Weights of a small transformer language model: width 192, 6 heads of 32.
Each number is 500 + 40 x the weight over its row's rms, rounded and kept within 0 to 999. Layers, rows and columns count from 0. Numbers have three digits each. The size before them is the row's rms in percent of the matrix's.

# up: layer 10 MLP up, 768x192, rms 0.109, rows 7-38, columns 0-95
# down: layer 10 MLP down (transposed), 768x192, rms 0.0599, rows 7-38, columns 0-95
up7 104:479457469521493478502503507541521503584566511469498474449475550570551466568518501477519508536565470511482509513540545518517450452465518453534510509530621513475533508498533519515474518442505478513529560513440422376493502552500465557580440502528454547453460480425470434507483543497451528523
down7 107:554507467543430478533435492461494493509571554598463512541476541496521477489468571529463430499563450476507521510488484548499509553476565518516529523508523484485460448440446497543525552607542505508431568447444553595450545478481460579467441506506496514420445480412481483461463493463508445499
up8 102:491502439480548454471519557502527455507603436458462514569503568479522545525463522481423529547469464480481540514449516447457521474446518480520445463535503470451544534554450423439406516481482511532585437502445482467455507462526558518537424496476568486473480448534488531564571538579496582498
down8 104:435523453513426497477462501486487514521467542507515465495472469613435488549430493457495497549545480519547537531441534472439567517574500526427493508572565478481466569530483532525467473517511508534534484525546593551537450505515475481518458500450527500546520585535508482495397465480572550478
up9 094:589571589504529521556492458508510497538518474443451535518439457422416523599500569462420472461515531458504487464488527496461483482452497501465527537560482460510464461474494528481503550500445507573529476462510511507465488536545395552560506535559412536515560533516483457454540489540490501461
down9 093:550466500468552480496410387477542526454520491493479477506407523552473419528531511547533537539471459518516442444506486485516512536500502563510564469457554475537523441554493522489577567443467435480525530493562446482557487566460509501487499495481510560492620397495526483548422562516525552508
up10 100:582499506475522542516523493455526563467500519499495527438524491555555532521599501466498481457463456458443460473546445461531500446569476574435500491522420459501492445516474445463454423435474545510565563493486497491576503431530562497494463621491511473490457541544396506471545525474496531457
down10 099:472408535553510531570483483550466542423468500560501515536428451534489602447529495510540468497431522540441533506486459505528500556547444480538459466490503510538493555399468457446490480465475579509490493549518566480588563418576496477491394488455453436531463453520516526479514542509520505478
up11 096:505498481536528566409512464527474542455481503424482553556493440486535559526499504556551505508440522526540450483516571424439529445490350482547449447487444560516605477469489461490463576505471540474563532454497436474499507446449562483491525494543500454439478491559502489583492487521475504500
down11 096:552554618452441470542487513472467490506542450495467505477530494497457486496478542457443523512558475483472483532522480511410465506445530498424530464455458503442476603521467568473435477489561491464476442480572482472518535544489448471455527474539521469558522449503488464460490476516507529455
up12 095:535504426470547553564537488523496476563506490503507477488488546509462434516523519529539504434469525408488491574472522541429497482477504521512531487509506463458511516518496485434488512487474510508487450554523510471445544491516535490552543479464523513444443495452447456492499491495516535500
down12 092:480479497465496540521512455502569442493510498540517558421493398542515565502479522478485477527522490555467440529439513524528491476455433497544444503477509469523516529447524516454483531501503470544458525443469542550428454414481482494437481534520530530522496530523472536559500519539508471545
up13 100:533552465478472493509465478471534493416517489511499510520550526417508503548476497494499551455471510483547534496487457471499478508489516520440483468471460460471507529478489528470493565564516532614502517469542522485475493475523440472523488522451513469424492501553463451531477475454557491452
down13 104:461506498467502546464548481489486502543469523463415434537525536484488542473456456512515457525485500567435477516485508489485435516489488458544489569496512426529432439423456431499528452507475488561476550495495467492531488436529504548490499529404483454462494502489538512415500425551469502495
up14 099:492576542471445388515522536504480482566471496414463539551482499492491513525549473578523422485489485519476489463510546503524485473541466490524575577448470512513508463390505507435508555511521461485546517466552488435453517494411525391438554496549534451519495532520443485546479520488465509496
down14 096:485486504477494500494546468428491477463471530599472528503499461479500455499454521561518453529512521468412471478500525492546439480490424510538420472539570489484520538471468503522596475430383492529401524486493503448477568452495477490516497528502570412534446444479493507475533470524507538494
up15 092:496477471467476497497524478461562472507579565551437543480502460468531511592446486498562518472487536428531470522501443363534501511548502515509485526481500536472472481465509454491517489504446525492532443492509486446499391444541537482490483439539533487432451440535527586467493491460475464503
down15 092:428442510469476562437491487543470489460473521450518522445516532465465504536517506541471490509541505486481575605430528482503495495420422479560456432526520439489507448501500540505457541503562498497524481487518516498453527472517527481530485458492471504455505458488512471527465479602516518500
up16 104:582486416403580524430517487501582554478503544478471407477500486545458458515476557512524437482419493566451522528482534433488479505466411486469502518475585474489516570517474461526502502553511575526451464511549525490433598540510551530584475478537531489501499481438459488528565471469509449531
down16 107:492478562488487532509557520496481521478579469504459496554497475434479485526537429532491438540510490543470497491493538496593517549529511546500430498499510525478459559461538578478416512540490555487545557466464520444457504492495538486490413502404505481514568527514467445493439534376532470518
up17 101:535535503550500450550494617557517560542592507552527508460605507479490530538503547501534552440469482539462475475471485481507505500482534470523550458481459496554528498489525468485492520510462468474454537574489570474523464478538482497511511459379534463521513510525492452447532545528511530524
down17 095:501528542459528501503555501442470478566523451531553499501492538456569497526456472436529521474511509453499493481479497459543506535534454515588481529477496513486511515534519535520530512503487421575448485525460488493504497463529494465422444437440549408496534502519455522485494520438434483512
up18 109:511499546514472380498422438512540541521511485535531500537473557509552552577563394567509529538448478444479497533532558476519534545547552517485539510485524486551472462485528522447530466533481527473455484559493496554588548559519500508473555470499462463542537509498511550416488528518550497471
down18 113:424476510509493455508495501517531539563540506454488479464508466441493512516530508482495506469549484523500553501552471575541458510521543461486456525552461522532438425457536439481524484502515478491462459500521555572562524515461526424567486539453527473458511538503503517479459569521571462505
up19 109:550504445518457551543464511575491514553573528501571500414514500419524499492493522538478472541454487566523517499492476548496522435473480437458443518502496430489451512547438497604520499569413544597479556479492499565532487547473581464536453498485429508457489579528504487559530540483551471512
down19 103:567503479527502534460505478478494467425511455536488507453476489527549463498536452463495444518460474479446500496584512488549425475482562467474477453484502486542583520541449547513514564475543532538418498531459456493469507542450471392550507512502444508508438523486481483513453530469506569487
up20 101:562495539471542487486597486486507528478558490427475573543507521502496536536489524441538480479499499471481487467608505480443428536517488505523552465455542449464527477522503454505600541515456435484531541455526443525553540579535549483518465526489479536496405520527468522513529538512537573548
down20 104:507473522534543501449507463521528521487509472425498482388546544473445479523493559486579499511517415461546472525511523584604530446575504481520593466531467451502496464571501494510567522448485478431495506499574532477431508542530442492496508471481485530456472539524551474563552520548398462466
up21 102:512505534457521493490442449536467498468471532467482510502520529493509401521528545469536491453473481526427414388565510491482488490498545487524490534571441493480448544456527494608482528458529543539588480486527430475481441550498581496491505505430435484465467454483420478516517563499509484497
down21 104:575467475518514522478485510472535452555565480510549507449445509458471459508463563563511520476552520405466543482423450539523547511533536453434493542510500573432507508517510546472523559464475512527511486525469501589556514451536485457550538495493460568475506427519519502536543477543467482467
up22 091:457548491518495538484439466465567514538499494434498536464429492507487529598537471495573447480464539468455449564414541482418542484562481559527533555470531513541557480519592493523543483489524525482479562538583537436502507529488511492469428530544452485539500486447558474458552527476482526508
down22 091:484481482535547512524495488458524509495531507509412466606493496486511534498473528496605506527514487493537544500465489484465483548472534428442495500429473428484478420457521497494516520520483483487490444549461562494524547520481420428535539567544514525481526519537546442548581523466452513521
up23 099:524482472500471504532545439501477529506525537464502470478471512496513504552427492444536426467445391457457504490503443506468490537552436478541442530415466483493563502473546458557458495474549535458476530487465451407481477496528458569504459418521427503518500469505490445576484445514422556518
down23 103:538480514507551514482475550526544477507499573512480514468473490519510485477501530490495427565560587498526543514533489469646430431423532471504497480543544465498507499436494541507515485499522455519502443482517546577520498488543494430464482566471509473485468539433451465470502537501489457461
up24 101:473519496498484468526512529484477494543550497453557570519523558469534487481506481483461494510479530480510504546449481488468522499463523474493567528460475552501507467431432523518506527564554516545478458525468470485599587486463488526479569471516472480565540468456547507570507525590578440540
down24 102:559452475437522514498484487560510465450553480500505532503517477505540477500497476442526557452473490430496521521597521558500434436532443497429485473501582490399503458490497451515564522491485579557480451456510561597493450512552485441522515479510516500533579460475548446485494468490509485550
up25 100:558508514480515501475505568507518470515538549537507516467519545514425494497464489404563550550551567451490453537466494488515553462545417474508588451478509437474487518497463483505483477441465476505446468506458490474408518481498438431486516473464508471492508475527496489485558554564561549518
down25 102:499550551539483511505480502504444480485488488493495532527451515471550553532467453545432654536471540499554481409619506490497488543457484493470551539496473429483456525543501454458547525545564537486500497467452484601528475480502470493491506547496500505495503462516547536466552561539483555462
up26 093:538513530480440509440477460509455564553506539430504509490479461480555553449460488485498519436503480443517467499469501475498530511442469475482571435465448524458531504485488480488532513519430505479522524541503455395475523506490440443483514483514547498503509533578460477587529474497422572387
down26 090:507504430538485453485484531504566540411518491439605463494531525511468536521485588518528534492508489464471505542472535527427481482485509473551576447516485494496532522455496548439457479493503524553523505550467474421473413494443512513569464492535488495521433514503549475505551525555578491543
up27 099:485526467538450444505438440434516511449527523509479510567543539517535438490578496599551525555470421434498476465554476536468465424491501582494539525475532542531444539473499519523535498580498459517533466520461542505532535471510495588477503451443539560475480505531478488518515504488508459558
down27 098:532474548473520485490491468524486462489503518461538498503551507495507500535497527467505477487489524420452497508508449444464486515540441563465452500543510496450599529505543521587490448466496510441466495438524504471571448517549552458506525496576403507617544544459504517462482469535518522539
up28 107:485442467526520503522480496499553459497510549465498513461515518521512487485530492456498569543464504560523508431542530491528453564603500557458502448453504471428479533515519534497510487536537486562511499572376552521477532514509387506547560482456520559398533482553422500547468493486508511499
down28 100:513514483470523482463489504454463518416415485513561500588481475475451523467507453414456559514466500571522445521482533471547568549482557487538523473490456563439479564608505522480512477474500537467465456534448495516531469528536501493433532544542509477571464484436490471493480493564525520423
up29 104:617576555501568478488482477540535542481476540565588598482530444497519511507506457511497432472515427488492486573517425401515471469531506496499521474586446516514523427491525549461528468581484525536502517494507481503515478560520466491522540504523581494510516444553472514524551495506484534533
down29 096:491541491491616484564443491484546538462517491450507486471514501485569479516492528555465459533549536494522503519540524469537532502524501503460526506518519371450531512486562555513447513486519449564470530461462499540492480464514518491567509527528479487503452485583510514527526474483522471546
up30 114:502505438498581516537441487532549543494468567425510478499504519528536515599453549509474478539446469469401476524549519501456441519526532525519500542492494469527494488523509477541515564476522474516421524516435466522500492528498503514426480454579561470484582437533524515467512458503417520516
down30 112:488451484549470545503496531450533553409483520457536501479506513451515496576501485461465413532517517509420458510529562444515582515548506581516465463468501496480543473453485514513408504485507500475395509512451492446520485564481529528485417436479488533523618479504607465460549479464479511488
up31 098:463508493478556499433489522472443467546463428565523573529477509515496468501476483539492518462612525494501416528469420527495466485497433508538474457501505488551443567448529429523469508505492481521453459555632606455516522552519499462470584506508528497505522500478527456495536469502511486437
down31 085:488511528592488481454439467494529496491493501471461469483514409456502495487518515603516579513534488465589469481480503438447493514548499421452539488422492487568486495498513511540531556430488543485426505551416533480497530495454461492539457492480525505478463508491495519529521477455470481537
up32 099:497529513500429409485537484420545516488528523494476515529514514453554477557544495558476504559478525558525481526501451481524502530441475543442480484396475499497500540469512526488487502509465502570491524452588522534518555527450457515431499546550531577518451482531507504432515493482527565443
down32 117:530506514458502519509445523475550499481480482502492487499555375468514425527510548506445455421460556507494537486534431503488549533539513421448522555505461536506510520457516531454408497517521464482527493444520496655516411505441495496539431418499498490459523432538457482500505573458520521524
up33 101:492529499506444504545463570472501485495498521413491472607460406479428564505505445505512433501445507500512478540573523565383532457484524482557556568468468526543450466422546470419453484492537498518515537526494551505584468483549508560489422455461516522467461512539563496517416531548523545528
down33 109:512482467470520448541498482472485495532438454565560532476552533429523468541476436437507538458520514520498568505494524497620497535423538484433540479505520513494535485563530513447477450440497459439544507512488531572452485465523525522523510462549550403552464444541486546469539509471496485513
up34 097:534532565550485579427454474452499497500530397456512478545451516459498508460603520494525429565532472489487566457454471551501463487438488396565532509489449525474512477480520513494472446530454466512509521490487498516485538447425463469431537532529536466559507471490587428529490502523529515443
down34 102:523532532456537458536547489517457432499532496464462361529614536512485547518482488496494443442526470511511488501490518441470493543490476565408525535480508473557536444548512515528497452446473512530472546481573489497518546523510518563533495503499495509525452474427631484519455474543472561530
up35 104:470536492533458525564494517541526589521531526486525484532498502524529452542527492555491519483554516435507527522495549516566489471565491500541521543507491495526567516568461479511480475538540585511459454527551482470538485493434484449527488482467513595501428481508548491531542544530466483551
down35 101:471474455467493472412566556491576503490443522556578496450492504568454535524487499507487494434575485452467484502512525489573579476525518486507508437489475566519505412434497481491528487468468502528435560481548457475484481443505508566506537493473494512493487495464522537530473494488490580467
up36 101:498498525506414480484478491478489545442496496491531530539580526476550507473545536520463433495503436409502564489464494502503487508512467488501489519467560477579475564452524537495440512492463486380493526511514481518460520497602512488454509525490440487455435502509540514578526519506448480526
down36 100:447465579566479514518459477503483529557536452559505438523540407553525487495453514554489571448485503382516549476490480524470517528512450487504503499463537538534529517565491514496486523447434555487448510431494521417528478582562532511496497548526538476545501516528542470477469434457514485486
up37 098:529502569519418549498506441485528487545538474464556424433458549509506488442565447604506513547530469475538496463442535523462476499471540507478431474492547604539568551462503448507548510517486539600509440513473516448536507462497446488388440510477422494547419517568551510438499513502479479533
down37 100:441476510474474456480473513478489453508495533525496485512422528444462425527470485544408525506465451464562468466516425506498530524490527569494522479481487565556560454519544430549481537458477545501463463432468489422502470496531517439561442534475489547560539542539535499401544471532457444531
up38 108:536446487482549484437559524532542524380533516502593481538496514542511492527464489482534518428563446474488518462545561498548514474474527446532407513559514485422453528507467506503495471530523510529516491499482476465490584400543509508463489535490398559445488475518541513448568458469503531461
down38 112:496537493444562487568498453527491487489482516545494521478472508478524511463502518558514450526407434497488495520548512605474486527486541459487555510553491541434474447442427524502559455487456495519499585512487447459490542460441465533432535502465569523527493499479520509536456557548538486433